Each number is 500 + 50 x the weight over its row's rms, rounded and kept within 0 to 999. Layers, rows and columns count from 0. Numbers have three digits each. The size before them is the row's rms in percent of the matrix's.

# layer 2 MLP up, 512x128, rms 0.0645, rows 345-399, columns 0-127
111:569496601521503542551428506503545518429442430535499498507491591470413531462449523526532499542520512512533426341573473554507544515456509518413443475485453509487470525404573469538546523443492541416540512500516498525571519543480456485463448635538429536539519578538476426572545518468479526433485446527564535476444422459510490507491619531512495503539536477547426606522607621510463506522519
090:532564562487424520546537553538521525406493506485516481482485543578526500417511464489470463480473456498480568389559484533526471468435518415609445493564459414593484571500525537510517494430541531449581406525497491505517519514532486533499498469471514496507561467506530466549427482452392552488407554582431423490622524488479538622362601506525502508508472489524559538541451574516486499604515
099:506431411458504539470535565521475463512508517524435477484483546533548440538430455533548569507610432540507533544529421474442562432514476479504386515490537499537456498509553555477462516462429544471485472521608469582552501545489626459488549547472528478399516550443590420538521443449550589476524399375495526545544538553524531544477577520601495421467515449488518499525423492421486465425493
096:529434446524516503447478391509451467482462512570498565471499566444461457447522518563463543571479469486486437433586483492437458411553547384609496511442526530528483581515514537504413430396402524554570539465582503454505431475469448504511544474521451432480541493599526414469541597411593515524568549519589501501559526493382462524494518530449550464474517503501498508441451464522478512448518
110:518579520530562497490480558473518520483597522482479488524518622563576468422506560494520559517406518557411488520552515480528504471513470467478452561547529503480427525496559500476501382435367463470425529554542470413548500515539575542471472540535457550513516519533543506533527365400432584536552510502580414510531505586439447587490557511500557544411556478483537483520443509589478455447482
096:430515406536532480540540505525557441464500557542516480478508516458425487528514456516580482492480562465470465451442439492483550497494479462557601446380456530473522577559492463494525534506552526604406483472497574447440545542626478471498529515527527428493458595487551398478498595567545472444563534554389467518481489472524592421534493462452577446458534574617528519436477479526487554561539
095:538534498609478507523450541491567503499503527471420460446454485507610457472432558539499455433361525557435475487494547404553506468441544372500492380480448540518389499458583493603472417531496516411453423571482504518451504483470525523441479571505397538513574500494566558495499534453420545577569481554504529478575535537460508502489559559529534514427472518486490450467492501521492497442552
101:507498429517574473518585469534503506520477496610571483489520493538493445547440476429498606458382592483481444557497585468488447509496492426509524621464419442539510422523495524652487389473423536438522489494516500519491562464528450485487543460547484503513481459482384475390544529397466539518509525497464482523471413497465554432537558419522460505497509413482506457504488500594452558462535
100:492473447483520512470488538490540483482566528435510469490446489524469534541547394462425457515435561531517482557519533449444567522494552424441530396522495518474434545506527456525528501512611494556380509439546429512468507418523468437456564421480494455515524461497465533500380477572544481393521514579555504500513533444501433511476539507524579545428576434545493531374500347465411474502432
090:468539587556454475537515488476509555562515465484464469451523550514409377600418438464504481539473551509461428488570486483463544520497547509592513487548542451492580400515498540472536526503566511546405474605506572431570506447489497544544434390485481456498393506523389480500531498460544511489581517426563496520581408472417575531494532506429491479411464558495500471496503462583451494427496
102:538465500574468554441500545526448538455498563531485485500492466542516592541511492448533524473539485521492530435504495447545515357508434455604474417517498530476517570574504451552495420551403509457566520588602544501542508518516519380509459435493498484489513412511502522505379555444449471568506607433458471536534431542550482517402464479455477495491578515473330485530550522538498508554527
097:559596481501405504460554554511484486496392440459437461526501340499503504512483535463499500440460580516432491502464459472573491520489453569546515504477518468555503518421494572587601581493529497482427564582485590536464506528472502488495527578492542535423492394442461462443594526504571443437475510441503537523468486458527524579542555572452453472569573420602473528503494490472465568427526
096:426536551515528480506536424461469481506498534501421584491597472522426535543461447462499426479480506513465482435490520508492545496487455550490546474444459496492526488479497447479562465460423431491517473410515510447621477517586559540590562543540562614585422569509523421499517547575524465466435484496394499491431483441582452500478468431497442538447554611494416556637489499499534428439510
114:473498523509505499539550567437578498470611421565526484457566433459424509499484481473415372525464453496512549535468523565491592571422539513490561535475559530447419461461527577476505442540453534428461482512428518467568506482487495429508522537466484495529514425551472521478489602466544519434539360581516490512505482494516437477490426491458423454467466402603544511416493386484417478465515
089:591473459481539530440513511549406466500431523437479492587508466462579375512520530540543538454448594564535542539488482500534484476450631507477510469567526484638515523470577570472468495459476579543470542452586475483436521542469554507545581608450441514490514423480439479533510454562586482519546520463569509411513479512528472484471500517610566436540550522472574475569493510468598504448512
096:530487583614546555516505531487606557495405479433518536496566477541541515493508482460535546355437474540486465405530506473501554397512526484506471403495472522511497482502584454550428502524534470394473508486596502494451473594526551461491477483581501524467401609541492432476413554474482519533512541451559515519492536475467509510444448562409545506437526585463387474570547476435492505460548
119:552503452507393482497580408548522544554498404499549402552498578443539561494532458540531556516552481488517432498465490477504535495536535510574477461546528620492539574493498522615529442501440499443493488444507547494579539452513408500433444442513522507510444485544475480449432515524480511476417452372510473426502473538419528595558499539466495459548523516617537558541572382529426442469510
090:476449554469501537514538414480424463484440407536459497557470496454552555423487419453441530376459536520418564420458559462499523425543591456533484524537513530486430499542627504481499471529436525436567425473497515457524544526496567565509487487421546521488448491510463444513398510480518444502528530495498517481540519520627475429485459551482387491544519477522527488470614370543575532463565
109:457522498586501519473545499514589492463516424491485506468432506493524468486423547392472589449471480565477472496522493542483572481452511460586586488509388611466509449465536393522556448487542482472527511479510513491610487538580469570491467548513487542537488435542497526456466570545521510474406513485401491557628429496515458610461568450498462510499436453570500573414526441464596437442519
112:483521561518454521532553532483451560497544564436561420509504476568572461553566537557551502548601486460478488488441541518519464395555533607574456475555608525495500429418550494472476560518611529426481468425443464475520523471554406496594459451470506490554467495449470467508448425449491445479527455525462485540459541502548514590554546596420529535544453417422435526496549553495552530565556
127:389506382547523553504508454544519526438436574571501497557481445510523518437604443576577564525512548481472467509556491555568494465546553504557457523579458432431576498507526554540493535404524578436456493502462468428509479632590538558540463506553479515471426469448510460423506514505526472508379472469487516488527447480536530447598464496506528519499542508509552367432499492485541456413443
097:599513414574508479513530461522475457468464484439494489593483473574483466516518429557543487396339529507426460522449503499470544476484629451583495449491419472505456522546525525479437503444452537547550410520547487546454418516376564548539497415460467497577502496492485490448507442499520463556530496440541469414523417540476449487446488545507560565552476498426510398526494443423532575488511
092:413555487561454551503526471522530495482488547568549572427546456379549580487482463469441491566523458467503518474524483526513513492494481483444557557527542539528553525537434475521530582563544459468516569499462551504589536527466426447515498425629550503499583525494403486491565471472507546485454551514496493531513460429540452375563525432439428490504573523523375426408548434443431593466542
097:582516418517486558511498521490498483434500411479518497555535487562449531521534415469488604542571509511525437547470494490435497477441513446623499575529547473548516515554548476537488530525421555488365557453569478365481438412508443477468521392527529546510504407493531436466411401538465451513466515487536544500450436537484496587428466502536589480500472508548570533457549411465495439464543
090:570496454471606477542547495480597496493436554469438558503506559446446482584512507466445519517488443442534479518534478560498538454478530546395485533531467480494430524500584443470532478427431507510468391537552459518519567542535499533377399575624449510425419546564472510547442467495466410535487527573592544435596589483487507449487526466464496426496557498546439527530449504480545493458435
106:486520476530492506476496502468586539569485515469526493440617473476526517567423481471537567568561543612466466486639443480548521531421483582477491421513502507365517524519531483517514498537510533459407473529522508448565422408477484472495545491495477531509562582546550430511430518546511457465492429541437447615441367466535541553418563524528522476453495471515471544486546525592579473438540
102:527470466552425524423490506523581493539538473529527444497512541510463432457504472487399437489517506502515585437413523564494570439475497472377511479490528629519503497573446450557557579583505449521536474569505543538512502464530490557519507495530503549480460469588481513479471527485544570453465379493527439469415499411450458552594458573551548436425510474562438491372490537595550517456433
098:562550455527516503512475440519548455507506568439547502505362440553583425535526450479543551502476539526475538510418483408525502372490574439466496444474521584554436477499508582532512465545491470404532420633530482512475470461395496557522528523556417610463533452542460543450420487479469551527542475438494566497536443555423508506533483534524492480485421491470514506538421486437574572488425
104:554592518490494500468478490558521607552512541495409541510456563477454558541441461585549544531511513589463492452545494510552536525459529429549434397539419596568556468429489494428495499492518486581519488531509469466532434537476540491445504515556470540464415601485515442481391511591485522533431561629442539411594424426579491391446456522523511507529469513539499464487518493504450478529501
098:516544500540471497549516472492433518480412531438514428527533478469497509491535502484514538503479467525523537549518466515574566507429551423483407533548541564459581425530513498543368571439467486421465434467502588475536506485494470498437434504529548447467448551468574439568486482434536408541448599444589487402457603463444479411485500550439552496517453540569436484435638567507545518467487
097:522520562435509525493537497479482501542583477497524485516563602453602468413438468655447546486499456474523583496488556547565520539448484447489464553479425562536520446542566525528460472531479457541444573458428516407596443478435484533407479564546412536592511470501457497517549457485576488526452431560563604447493613558512467487520461577542439527506511455497471530536541497460535529576537
079:577447445477563452485507508479513528398506427516566519517426459455486483513506437576484452525389499556490443489500537538531483487473530514493459573514542539484507493477460474423420436505504503498520500442596429517508491606454545502449462427419484658640592471432499515546562407536483446477519536519500443531544560430525515538514514417431610485527562575461519489574488544543500439461543
090:423540554477468530500534524461496475515527542505511500490508394525477516480548457504475447483504551523507543524442516498459564504472503589514611417448474455473552545551369483488527501496471554588496475378496568566542518445535432442567463486434528461534443457522448432487559532525496451531485530608522554546472519477493457461566437528451370392503559585509488519465602401511441574579587
114:498469479523474536498572558471485490450447481522577479460517478516517407509460413543556510575558575375508581422534537495500497449510503497510571583493531486542477564485487504452573520547395482412545496524443534455485472499443510459525450540485469535452485572528508459401541507376458483561581432606502521438488530494653473510577466382458554472505517448493595463483527471579492550489550
099:425474548514501524529525448501500562488458535491486507577469532489362457509433483522441559601476509502523445544594452474551550622447564474456524426592390558436480485532472477548543547419440586505459471444517531501479453478559601561497565498419483508523471575426528468576443484544458477499480454456606563523529491509534573471518541459514535474554553461470414561523579576458470505500437
093:465570531569443505491545471467561529450383554519547546528518477558509448622527541512493549469412476395500468425529565467518477449539518493442474605449388493535514554494530505492519494543576473569549508554563572511446497583445488526501424514457495471484489531424476581500365522581397486599449530511487541477555493487548531453505416475484513520483486542465518420478594597559472558494504
106:450546563526578553447513512472552439523446449559469545484550509472455508564453529532463529563481532547494432415473552564580482540461469474508447489506431506551585463510505463447542460541608500533433557470536493377534473462471560426499453531433511459524487601450550489450430392501482501501502492575491512429567387441554494508358559556559494514441527549575508485461511516590467405464534
092:475542540476503486522512535480576453446471407558501509540480560465448541493630470414486580425485425455447519490465504558532507539479505392479454550627491513478462479509422467452537471555486476467457496435518458502497494444436525583453501561507485554468568565568447547425662454570491555515428403390523526464507490411439474466491490441544517489488495478496569533446520468540452516488393
083:521487457472530517396529522554504559489434459521525427472527542409527457517421476525546459443469529541476553484489536462418576605449494546472453523491519567526515476447440518426485573441586566470422568543449459513570415395407601425481531469529549528595564519578427525537465556488498450482424522511561544448443428457464522514448537564508490482493583522499495564559430508585504446504450
101:471501460517492535525581551471480513394437486571577532511440535469507588505509492519496535496487572453508496428521515428460557519413490582472480511520572561498468493408523559472495499498416576570554569555478536493537576508542488548506457563603495605523537500493559538568407519506418433519578446523504507481513559524415527612541560428562495506549567468540477496525614418395468479517569
112:549478412545428556497470526466523540533591509451389507467579504459561450525468523553484533456478549563390545395516545461518537336505476451477483487570469617461394525444500540481445436480425521541400488590507483472511505463438502472476461539488450513522515477499509574503529465461498468494549545491584532480498583512437511482538491424517568483449400550411460484564539557589496514468463
095:595511573552505464392578534463525494541455525442512434504442421477445469490400525480497588534470584558382532563445502451530456505517488551518456452514569477550458477538539522590537588486563469484424454581519565402499524508514467509511523503565566535451517414524576473463501494544510448567623464521451440540491479436564495475516507478481444496560540460498454455559579644497502455488521
101:460606447587447539495530494517536477559557425487389515539567476560463437467565456585517530487458616490433462533468477511491499400427610503504526462511461502500477553467548576474570461528544576542567463451565424508465424495504503561524508413444468455548552496514566512465419498514464524538459469565412570540533408515457539542569498526510597520434449491466449558555540449466536589510520
107:486528582515565481523513485509476420442461397561497507479466530553509530438595486497455521568412418430436394430591517535509517514425589445444553470432550500461419399476481497541499520502495465466529517523451492448512482541412438603548439567485498505494556597509545547543551479456452489464554539526468555555533414428485535522436496439481522485537489468578592457535462544540530534480625
098:487499537538439528479526520478641493527501556513556508476620446429469500512513466513442500574532473498479490443501557540537571515553499528565602521451450534429519551569422479506600543569528469518510516529485472489588504384558449548562517439570577473455540585576437450497500447527574548482464571525541547519440518491546539509607498465408475506458511441484458477415602475592422540485502
098:567445451509465494457488491457369537516549480561421467467432501497502439429418428456512501488529499564498456547458486500428575480468608503508427522470535404517468477539510493392485440439536604409465520424499434487553472451566515458531608448509549474506586392506542430489579478439555607490527480461480487488469471463444478543483575469566465474562561531516487525534401507498429541461498
088:478484578621511542525509430502526468506505405573550497547562456540500450510536606556478492569518560532482513381491502465533432489528480488490478506464505458489424400478517476504528454537444537421575426561497469485506428502546583464425462558535572465414532481467485492439558518372562520489471423459474537390533485424569501445472460585516498463468412571504453470555467616481556517513517
092:531485494487504501433525563602450525391472494514430517524449470499527408546516492489542497421493508563517393581449523495563557491455556404471548449472507492504507487527480464470496561521557516472461476609617490467549430461437481541541474573495494502620454461558456479510398527539525389404471554610639471532478408522560486457468477491562513511512447542530454480504564533525543547480451
102:478600387506516566523492461463470507515441549546511499560519486574487566504475472476509499513601450529478507454563463484517510548491475535594549460473490530599445466492526504510539527496559457624399476478491472406483487427432517517558521418528502522443523584580524558452420492530558475483530416656430450488455474514409565508441472604434454462438484487474469550495527519508467560527608
101:450530527547491460522475422494510462448418533538404518554458457562489483453582448497519467442535462467504486566543463499548468403509500354611512538455583559510506495496435492579480456517425475546468509419413518556464564446529444483554528561401516587482445486427402493559445489564489473563434441515418530481513591542491522526405517471493439460480422516576531434508485512544494499567549
096:512559491525487462525603484521552452475444500562470460547525485528502484466475519452507431595405446498466457476558560482503486475503488332485521575406467515496466546506525492620493545527465463425523483438492571455425536432645501590481529463508576482487456524473494537541474478455511512507512423565460510476505448525548517466582479526351565548461482436593482618548432559503490501491512
100:461498593496495504433536505482540454531487587532484485492516508482468482415499535465481440407576417403462502505518551594541522410513471520462446478437543513536388451433511559432443522519442451531550442477577646399570513579506507539531435573505569502479397511479445466513410523458405464526487460449504545509536430426504608468475485419521493540517415525519455510435526506514529522474507
094:619534466521503495472581546449450463416563519486513456487510553612524521537562465412558585537433445448458537418487469533442457471447524596462514468453502528450462506496487580551509461525565523437486503570447597430437536525438538550499456456507451544451476402429422538489440483463578469464454455529441493484553516452510568521583463451508497515578566420494550503502551525533406405552548
096:572557504475508448481489475475445502430484436486488450549401522502528571490493426528545507498553437487494512481567507559546535476571568463584528624494483567531506534472522567534450568498530594619500487554475445386504464520497439575585468465544466448420592453519537507393440598476532508500440480457479514480436436500399496479577499568528515422468528555523487488520563584513456465398485
087:501525435503468478552544494515511440566424455495562519529440500599563545503475541516549549512553479531516613580481501438515455458481555429435410504532493528484504507558514416563514430386513515518537476522494556537559456431457365561532405491515495500537506465506429453457521498547428510461603508476445552503431443511577477484507494481492499542589459446469496496537523480344523621601514
# layer 2 MLP down (transposed), 512x128, rms 0.048, rows 345-398, columns 0-127
109:483508511509462622525497507445525480403494517592522542468462566456457454544589419515489535477525520519513530542548459557481586422475517451496404450524580595523452443487529541453645438462480459489576485512474501577528435482464485519432549563554434464521475498478490457518390481565399476490433478543497485482424453519445469489571566429484521524501564476429443556424599451476538573535536
089:515554497547479505503412382559526498414527502410587433528470528496601519531559457582535499465534484471535412471430519490503481609483427447458529556563491493498514611559466514493595482541550424559534439429481522489482449521481492404558499460548451451546537531542489419542600484465594402578440484454490516556519476458502529474512450483458576504392517521536550449542516553534495428472465
103:491568481464472499552478553532516491474446484545527489515560520575389457478499502492421552473442457501540470561561481468472442494458449524516507557441474454549500508515439574427502547431428524438534471490495530433578579462470420453467527481476572468473465584488579522465593552486513401407551529507426480610471645463555571482379526433482488508465438418464511511562583515478450526581492
100:531483515463518522473561547507464493473600483466523571494505458393550505506573518485553466525485490494519444368374421586492493435584552471390520563416513478464557525569466520485478549467495401555443443485482465473530498542422624575462448530526453465488560442403497484496476489411523502501444557460482429468570530608524479539461577537447502464449461445449476498559515440454492553456511
112:580398451490486512410432450519452551522510542475499500519476524584598457478454457565447552552501545405613466455466594506532527532528588496485570500493427509525609514473540650482465499438554508526485538539527522445472490488524548514393516388513520436479458573496490580467533406548436476454484444488540530542427484595482528491542525431513450443457559449481509476479526472548433529462447
097:574479512530427534455460445501472595403449534507463506445464537566562514544427576525508373518538509530539517489465588482571469479520512481419512562471508531550536433588448456500425516475496412504523491545434541499453521577533532484599434458504547462523512462426459605477471473571464506430585475467491554508455501541553464458530505503493526485537576510418572590452415429441623524458439
101:592402522537534517557413483572456511443420492523379491553528486488516482477497471551548522421457551504523403509416550467476455485577573546497474432500537440487525529499451547469475438515478555461553526562591476467422560452478538528429481484513527439540449419526487563438507455566437472454538450404441436442428531559430489508544479452486584548536439500436421533489613513559545437504542
101:450508578552409506458495471377432502520558481480498523490432525476462495489500534445382455489553419451437494478541472514473467490560518498546508464344472526509454502506490433424487514492473568520491473543453496479474480527471540563444490514473530513468577489515631540612480603594544449491526470556523514447434493466526502497477467564442545494626515526470506654567509478392542456526449
095:434509498513492520448468447459500530571513491507564550484598410492399531456543576468474481514617565544482538529509575431505521513505561551525568473524527520466543419460555389469568554473498531491485527507525568528487524542462461441567466554518438605472609525585486462490538445540392566521559379520477459480529555462481452435543425554450436432547578450551462438434480514543552516481495
094:535443476534560486518566498487508448480494522522504489495575440537364561430534451408512455576564464495427563569466636639413475582533525608383429482459437459543530534465432354454491483471510459532490545513508588527511493524530496514457477566529516463498534480585453461484526495414464515492463502468492539517536575470537506547486529513502504462464514525516472431560435534495421487494424
097:436442611414467441379531505528447443421544470497484445501541459482589539574465475443492546464452479530437453451496485475415464519412519540438512484512467514447490403496542508578459512489636488559455456490553572476554515484426508481527419439486499366491527540476535524488454571494481485480508476510490429481516565493398512586388515573517452505522512521441488550426516567561501550496413
103:495476475440452471511554483619535531485518491618516503477558406468461510477559523409535544399487480443513506496506531386586551590469427549527575427527600537481480442530536547497527482483515418424529488547437569541443566484417493514517516538462511442628573422491467588457504536510503447583432492456510534479425499441584541527522458501493505480497529422533628501485486519456474505459477
100:544598462521434561497410464494458468516490475470528519521526524554444488524596546566468556518470523618513487576544519469474451492525538564546457508602643518533575475387543478509575426466403521457363557490590569443555450503505481491466500452546556500537589463531536543404499473549441500562492475456454444486552487547486486509560502515511559420506470418546518514537562491476492484429451
107:501499487502488511447521573430554445566556504550379474518471534462474530453502443498495493432534501489543526527432445546533491514473546418479417484433532529428493453486411568507498424551443504590462565505432419499428404443532372538445376526463568559516565450527603570508567490494481497528535468524453500497488521436462406467530471511525508465434498417533537499351481522473523546490563
094:531504510428510508445477518541571474617468459481522516536510447566520574508509539488428537507475483445470611470573459482514413450594491468469471455529452423399462521469396539433517502522421451454435458427467492528519585411476500549392538533509588479472504519556464507428516458517537478496454524507545502477543506429633480501554464479508438560401416514538571468579497462455433516557411
098:490552433575437539490509494500474532409479506508447493530609500425593471559570524483571404456548454542528544513555578510485498529490526484554538468440507491531541439457533559570504460502417507529529406606523484577562469475537488430537513401512523488537584472496507523497458467597565592551489457602495478441438533522354520492475544521525548405504477479525548533441479510454604557545443
112:579632479513515504448515466526536465531488493463553440476569482523459542410396492460492458552503488537516418580470466551514475505419432482579596448501461480464445663507470561469501405528457531448547480546493456474504531417380560488519470447518541439540552478514501452529491476519483506533502560553460540545480487543455557571448445506525630547505461500481537513437494434496568461610581
100:482523509456574498446506406466482529383416604486564556501446525405481477579588455447404524492548533405474537458551510585464540508507515443419489596561519528465448416536560489565465545456445462447429478507515508541536567481533559478545482508578497464451396437506535532462502418387524503446443537490456526522476477580567516523456547467512459483471631465545510455527466534493517528525546
103:534459435614443574496651514543525560489526389528455403471456419494497531431481509445603471557530514502554505513508484531566478517564504461521491561523484519487435462480490455477532515503491554500463430461505535538560480550477500606538485488528521503479515514518500531513526498453601519522429476483430506561565527466471543514584493547427601511479383405475613577492521539516517351431502
108:472480501486492486572404447455548613425439416567501509508479476367569510538456563541551524481505495517464463339479567614496507461356490562537479446481625483491523478444480437532460505540526477509542529459447461440507457493504499605476457512466448506523499529461438485528505506448481587477443423516533579547452442487477503548521431601557551501470564539504454530469505556483483569503498
119:567435484537470540554491570579449431508496562483481486522451536468444543530457428534539495487455569575497553485501464507412472457512474351481372575450424515493494554498489469498487480377454630477468480466417484510433507560584568531484513436492504584481474416489483482548469493508498483440527540535602536594549488475540539417591589397543487502516491523552520512492532477468582490483540
101:540488488559479523566457484591525504605379396475455522583522467531509507531498469505526526472492494539533572554516480469521494380493524431501512392487425480469563512571498517483535523505432530500560467530510403513509507542432560576501474513564490454531499428541416490423497449535455457560442508429589466511466526505454356490506499439527524521544316546472548542563536447446478509539539
098:511570528469453579472439444523445523496430505543479562559604404475482443534489527454573525442445554461570510453543514510463471487510511507534476370548448550523431506465442618423498515437490471514416503482533495418476511521414499501461430462485426462577480478490494511402574459565496452593565503502458525555527518503413377473530421470471488474433437559481567518532551558451395467512503
095:492502469431531545409477432502499583496406487496513420467483536483513509581521545555544551563591447492539475572516547531526502486567381491496580557615492462419475488526510491498535523518493471489470436459557430534540566576450500506450510430608504483409504531467486519419429537447566464538485552442428467463540512495377527506535540477464442424472511450489503590538529465524627448411449
102:511521485391556528449448595498503503462419488389472486480571523541427533507559448435461510521505386463550410529496544473587566430494490552472523543576481436536480519480453500424582463513399542450568450486538502572558514408540486429499596585572492531447508473489456469457510441535482479473449496460588463523505433406528528463528560524423442448541527478564508408483507528503399530484526
098:545576567572466538564609461441500520575437501457545523461525489484479561475549494454524451534493467582413491519460564518455480570426532443527504520595541536477500525501574557476469414473533518489534574494500525506573521526487453521556562454532475583515488421544470537475436502600534529444501438540500454509417416452397485486419598400493424459496515464636511495444514430501574539493581
105:515477555494455547526533534533551530509586440446485486509563515575406439353417397531445439436570464581601462511428521473546515512481510466553399518515507583449448458513465475499514522477490432583534512563476478522482521495499542483512401482508508428454461517536581553481469500468417507468478507525366441512512435541473457470439515556574480525535544482539445463414558583406437554513527
098:488505538515536490549382397464450491558485507494473521533494547545475485506511486542510513486502556561548514519513449492462430465425533497477422367579463511506452476435359512494499508480503443530532529561580473402546526516534562570430556428547489501547552410460511613463511497509467579459607451521466334539472549526454396508535535526451550535540500569508444473468462519518489467527421
104:485546524487458551507478435444469448484543480589371581504421509516356552484490452535528497567524403505502582530536484461552432501505504432424476488527461545521589476441483453500561504493501373495424460465342524580582459440531454461496567511552458477429552507521420393498517521541473532450473565550455574508537443521485437478534449476457543444484457481464481527542527505509521449537450
093:487529458498514568509463490487500439477504377513560493524493508541493550478523559383470523489623566521558547616502482446453462502334522478515494497536579519446449522459531393487609499532495519414477489446545508486499473429541498514538436539422423409598539427432530455555447501418528464519439536460395493546502513489461507516525596508513582446456551408510525530495501487451499477511500
096:515522480526493525501586481563433508538593535503491570496455430500591509521474510521499457523482531478506541511539483523469505484467597475546483478533514541469555422561454470511482437600483457559473445500433523519461496481417521471459520471456498575523453461571443471355539384350620576481474433535533594537452513508543473463503433580573556508546451492395498496497609551579470474508526
087:496498497476457512463477518560467503534514493471553510458516391630530599473483512590477517532487554547515458421533506510542540560465400474442456405524512582454563502484546504556473588427474540521707499497479622463519485548477512585512495544497511469511516537441501476541427492603494505501472486489504552431585552574450518518480558548605541464603540530524516523545525482479495510499587
094:501459450495521496537480510525564569497458503475469542493411610549475528494475492643511487488532495464629452477531483483463516544513448502483525512461516505447449494540426586487436552450445533463520492545508477456507492442661510481459421503468526325449408451500539509550520566571518470448515467493456532529583462633438480464559500572468583558481520566465586495496514478556510430506508
111:457403528481537542462439524438517480451490484610553469485465544423478500519537519437461472529546521475491507526513522485491465475409557496400493483448456394510455573464429528529650639602519460478501509511448509529419467516456477487566507569476468457450586588457496464553466616494510476515502456391527549449422557492555502479497525551471467483533623590466507567448520512540555510508513
100:455530494472539475559527486411557538419506511462486523448450499480481446553552489474483577553520476517503511583614576555462502617364517509427534495466493475458334499450541507535460480410547533544527515517440497481482350505560523499475544560501494503500492525405559585508490482638493500452456488434511513489592519496491558522425499416575475481493474470551468470496433432553514485493563
094:479404412522515534441513428497426553486580524484535500508569485534465543485447486576484465506555436536450442552467483510482484499469455489512521469462428491492537463452483445422479525502516468566567531494578514592505356550414418549502495605506491495481593471557497425609506509526537516483505378514516393526429517538404524485494512421493457454564492374524506406470434447451510551532464
096:483527493502517595483584450532507433495488474519414497444507506575430524477514412478353495499424528528478555540467465473411458440426395473421416568494528507568527472560485545482546485493392369538536497484476579565478508499433575592558514494464408516440548535518485401447532480506504555433549488534471493459502551521418487527516481472446546430515506553497385540464446493495494474548557
091:515502466597501544493531428488548541500498460561498537454482512406423533488453467529480574457623470437559513474415442512452535553496492421486597501518400489589522544506532378495528517490558556588481573482500545638568483533462520560482453514484435475500515571505525477503538528605502581555478418523540546480545479505482540469408522585530490493463513489493517599538466428555559445397527
081:483523376528441517499567446559515403522488445513559532549605529569518520580562461571496474431456544455490514532496578374473479505463531450489513571441500599554509508508461490480487480512483572488592533484454526478383457446522500474549511427433444500501484454584492436479472497463435572478454576513598494506437473534509529453455434510482488405580568399384452483507582502485481509534510
101:459483508544461506448494480435497490491415509508523524451528449454572455507475501403555486509499462390458460445513530509511545503454567550493531372443551417560447526430621581521450433439531512560519487493513545388544553482438455456489486554552518550495561553459536564414460512444565484530507550516441482493475477506428493576499439580492431502581515467477386461503454437502381610505526
118:562461502538473472421437545599443490432416500511514583469514523550543506496434498541478510463433588488449467451479543560491528440458455552517448547557373464434546550410484512595421554503531588535468472588533448457572546499570539504483462474533551495519412490569453608523536478472446468456522542428515523507483503481390451560547449483504534409499479530441486616513560476565534490455439
099:446412480472498485507471552492550596517515569529560449389500520437485552465577483427481531540585445468484578494559540506561518513463431553519546423520453461431465511470600523494523513566538420498548488536501536455457486483491484528439634584519446525536409520498530477422492531467477495631480551462536530501426477508500539547542421418384443416489519489578546486452469430448439580527495
103:508510538524432574614536410534479522521455453539468442516551507484484496577524482529561556481496543506470544593483484478476496355452511506613554458523488443410576558501500521443548521462438440539539384584473381500477511527407547602502467406556482438514474454543442517461514511593559450568430448451599504483469474507452448481501463419481520509458451503472534530575508443491539482513514
104:496602583476532513421495533474519474430526487507479596446500555434471451499350476469485530564487551481444506390477577468525493482493493402442414455493517511543589390433525484548503509525528497528470503541483525603487414525434508440559413553517543436525534507537487578537476501569445531440546542547438457514542486433446540517421548441517595591502514468435426515469492400518521506519532
101:511561483558488520462499466558437573436470480376577496505607457592488565538499568454571512435507543575489417540473505453470464458531450463520553450564505528456455468519389568469469468488458554546488514549511516438453496475533551550524544545517541464534426539495448479378487536517551480537512504452494525513494596575587506496441451549559632448494465551447555465526564613507476447402517
099:499532512499465485451432517568435451552452546516531517525540462467452502544464561524450475477561468521495562494588455444532462495449453506546560515367544471566540515414459568559517571518487538414496379454582527474500456531371505491564476431468523542503492559495503469630471502517502445441542468610519518605399533548536551403485524418431434500524468440451446455508464449504507556478454
089:523556469558537520495501387478487459522518468491555481475450486490524483535478555495485360604493531517425513480548479440576494527440462375464625450642511542519567451490568482494565493510478474509546520558444560533495608443512494372502493505497519637523605487455550539605513494472538578499546501479533467515587506501570502451504544588485519460497549496477438489489530561559497501488492
089:483552539516468504527514452536483520587516523533524419576492589489440533411593504498469491571545481488386573597454590553547514475456590459481461534515489511481560484418443513547432439547530501508445533443515455481419535485551512522486504491533519565465468474541454538555613515512494444473482527607395493633482346550438522481525496414518435485481523451517570423537438497465495497499504
100:420527565489505426481479439532516470511479464474514591489496458555539599478480581463466502550571364493482495446485455524453538435507398397574609466485468625517466451479514516516552458552478561558499571557498506444488540494502549536460530510547510521455461466448510617410528461516530526492527470521545552485530472501576616476493510481466483500434570548477506542543416474548525592647483
101:466600501498444493475587580581456506447466546439545506521554552505465469554537454395470524426484433536460452554396546405530472511473423538538501531486524448520567511452527474528526579558614497444459411505413469494489522510482511509502544434429426528576458524518475507475491561550521605526453525524545505592488514501460557501495570560376560362569588508493529541538538491505481521545482
100:501495540629409550419457338543363513496525494477486520452475540575422456506526549473446565500554547527500491485480441471458489489385546501501466518516448422523583569470537388488511584523549467616532563483473515491482444566558490478562490509546531534503584475487494486524412506557488559598502482468502541492500541487524505410446439468496550513520574500458535471534387437490550512513513
094:541573472482456468365448497470561521490487461353531553550520503465503521478478527584535430478540497565454531489423491453599463548481489508558500613546489488539476437462504491497445483538457400493520447498515469502546513441521517471489480592587460484545436541539457563494421542459456461601452475431490479497538483471479471541415491491476518513617461447590505435415441460467441364469561
088:498506452476471484483491466462476571463612493505511483498562560480471507448489419561525447533520430511486488612461557476492530444418589591514389486515481500502521447511587434499460605510545547488499499523498499547529416578533502529574536482413483458520421433581539445510606513410565571531478437407513481554511520473460545462621451548475538475490537467563561475531500551435385560454490
096:541519613432434493477655529508478455501467421572592537501567498432403515523420531494544487521493443508520483460439474447433530456540451532479512428647572488490432604454599494462518480415390463545482556458507539391567545476488565557573456422507516467557553543451460521493512493525511474504500483496464459465506499559512524482508493437414529506497504464493536581424535443507470509519454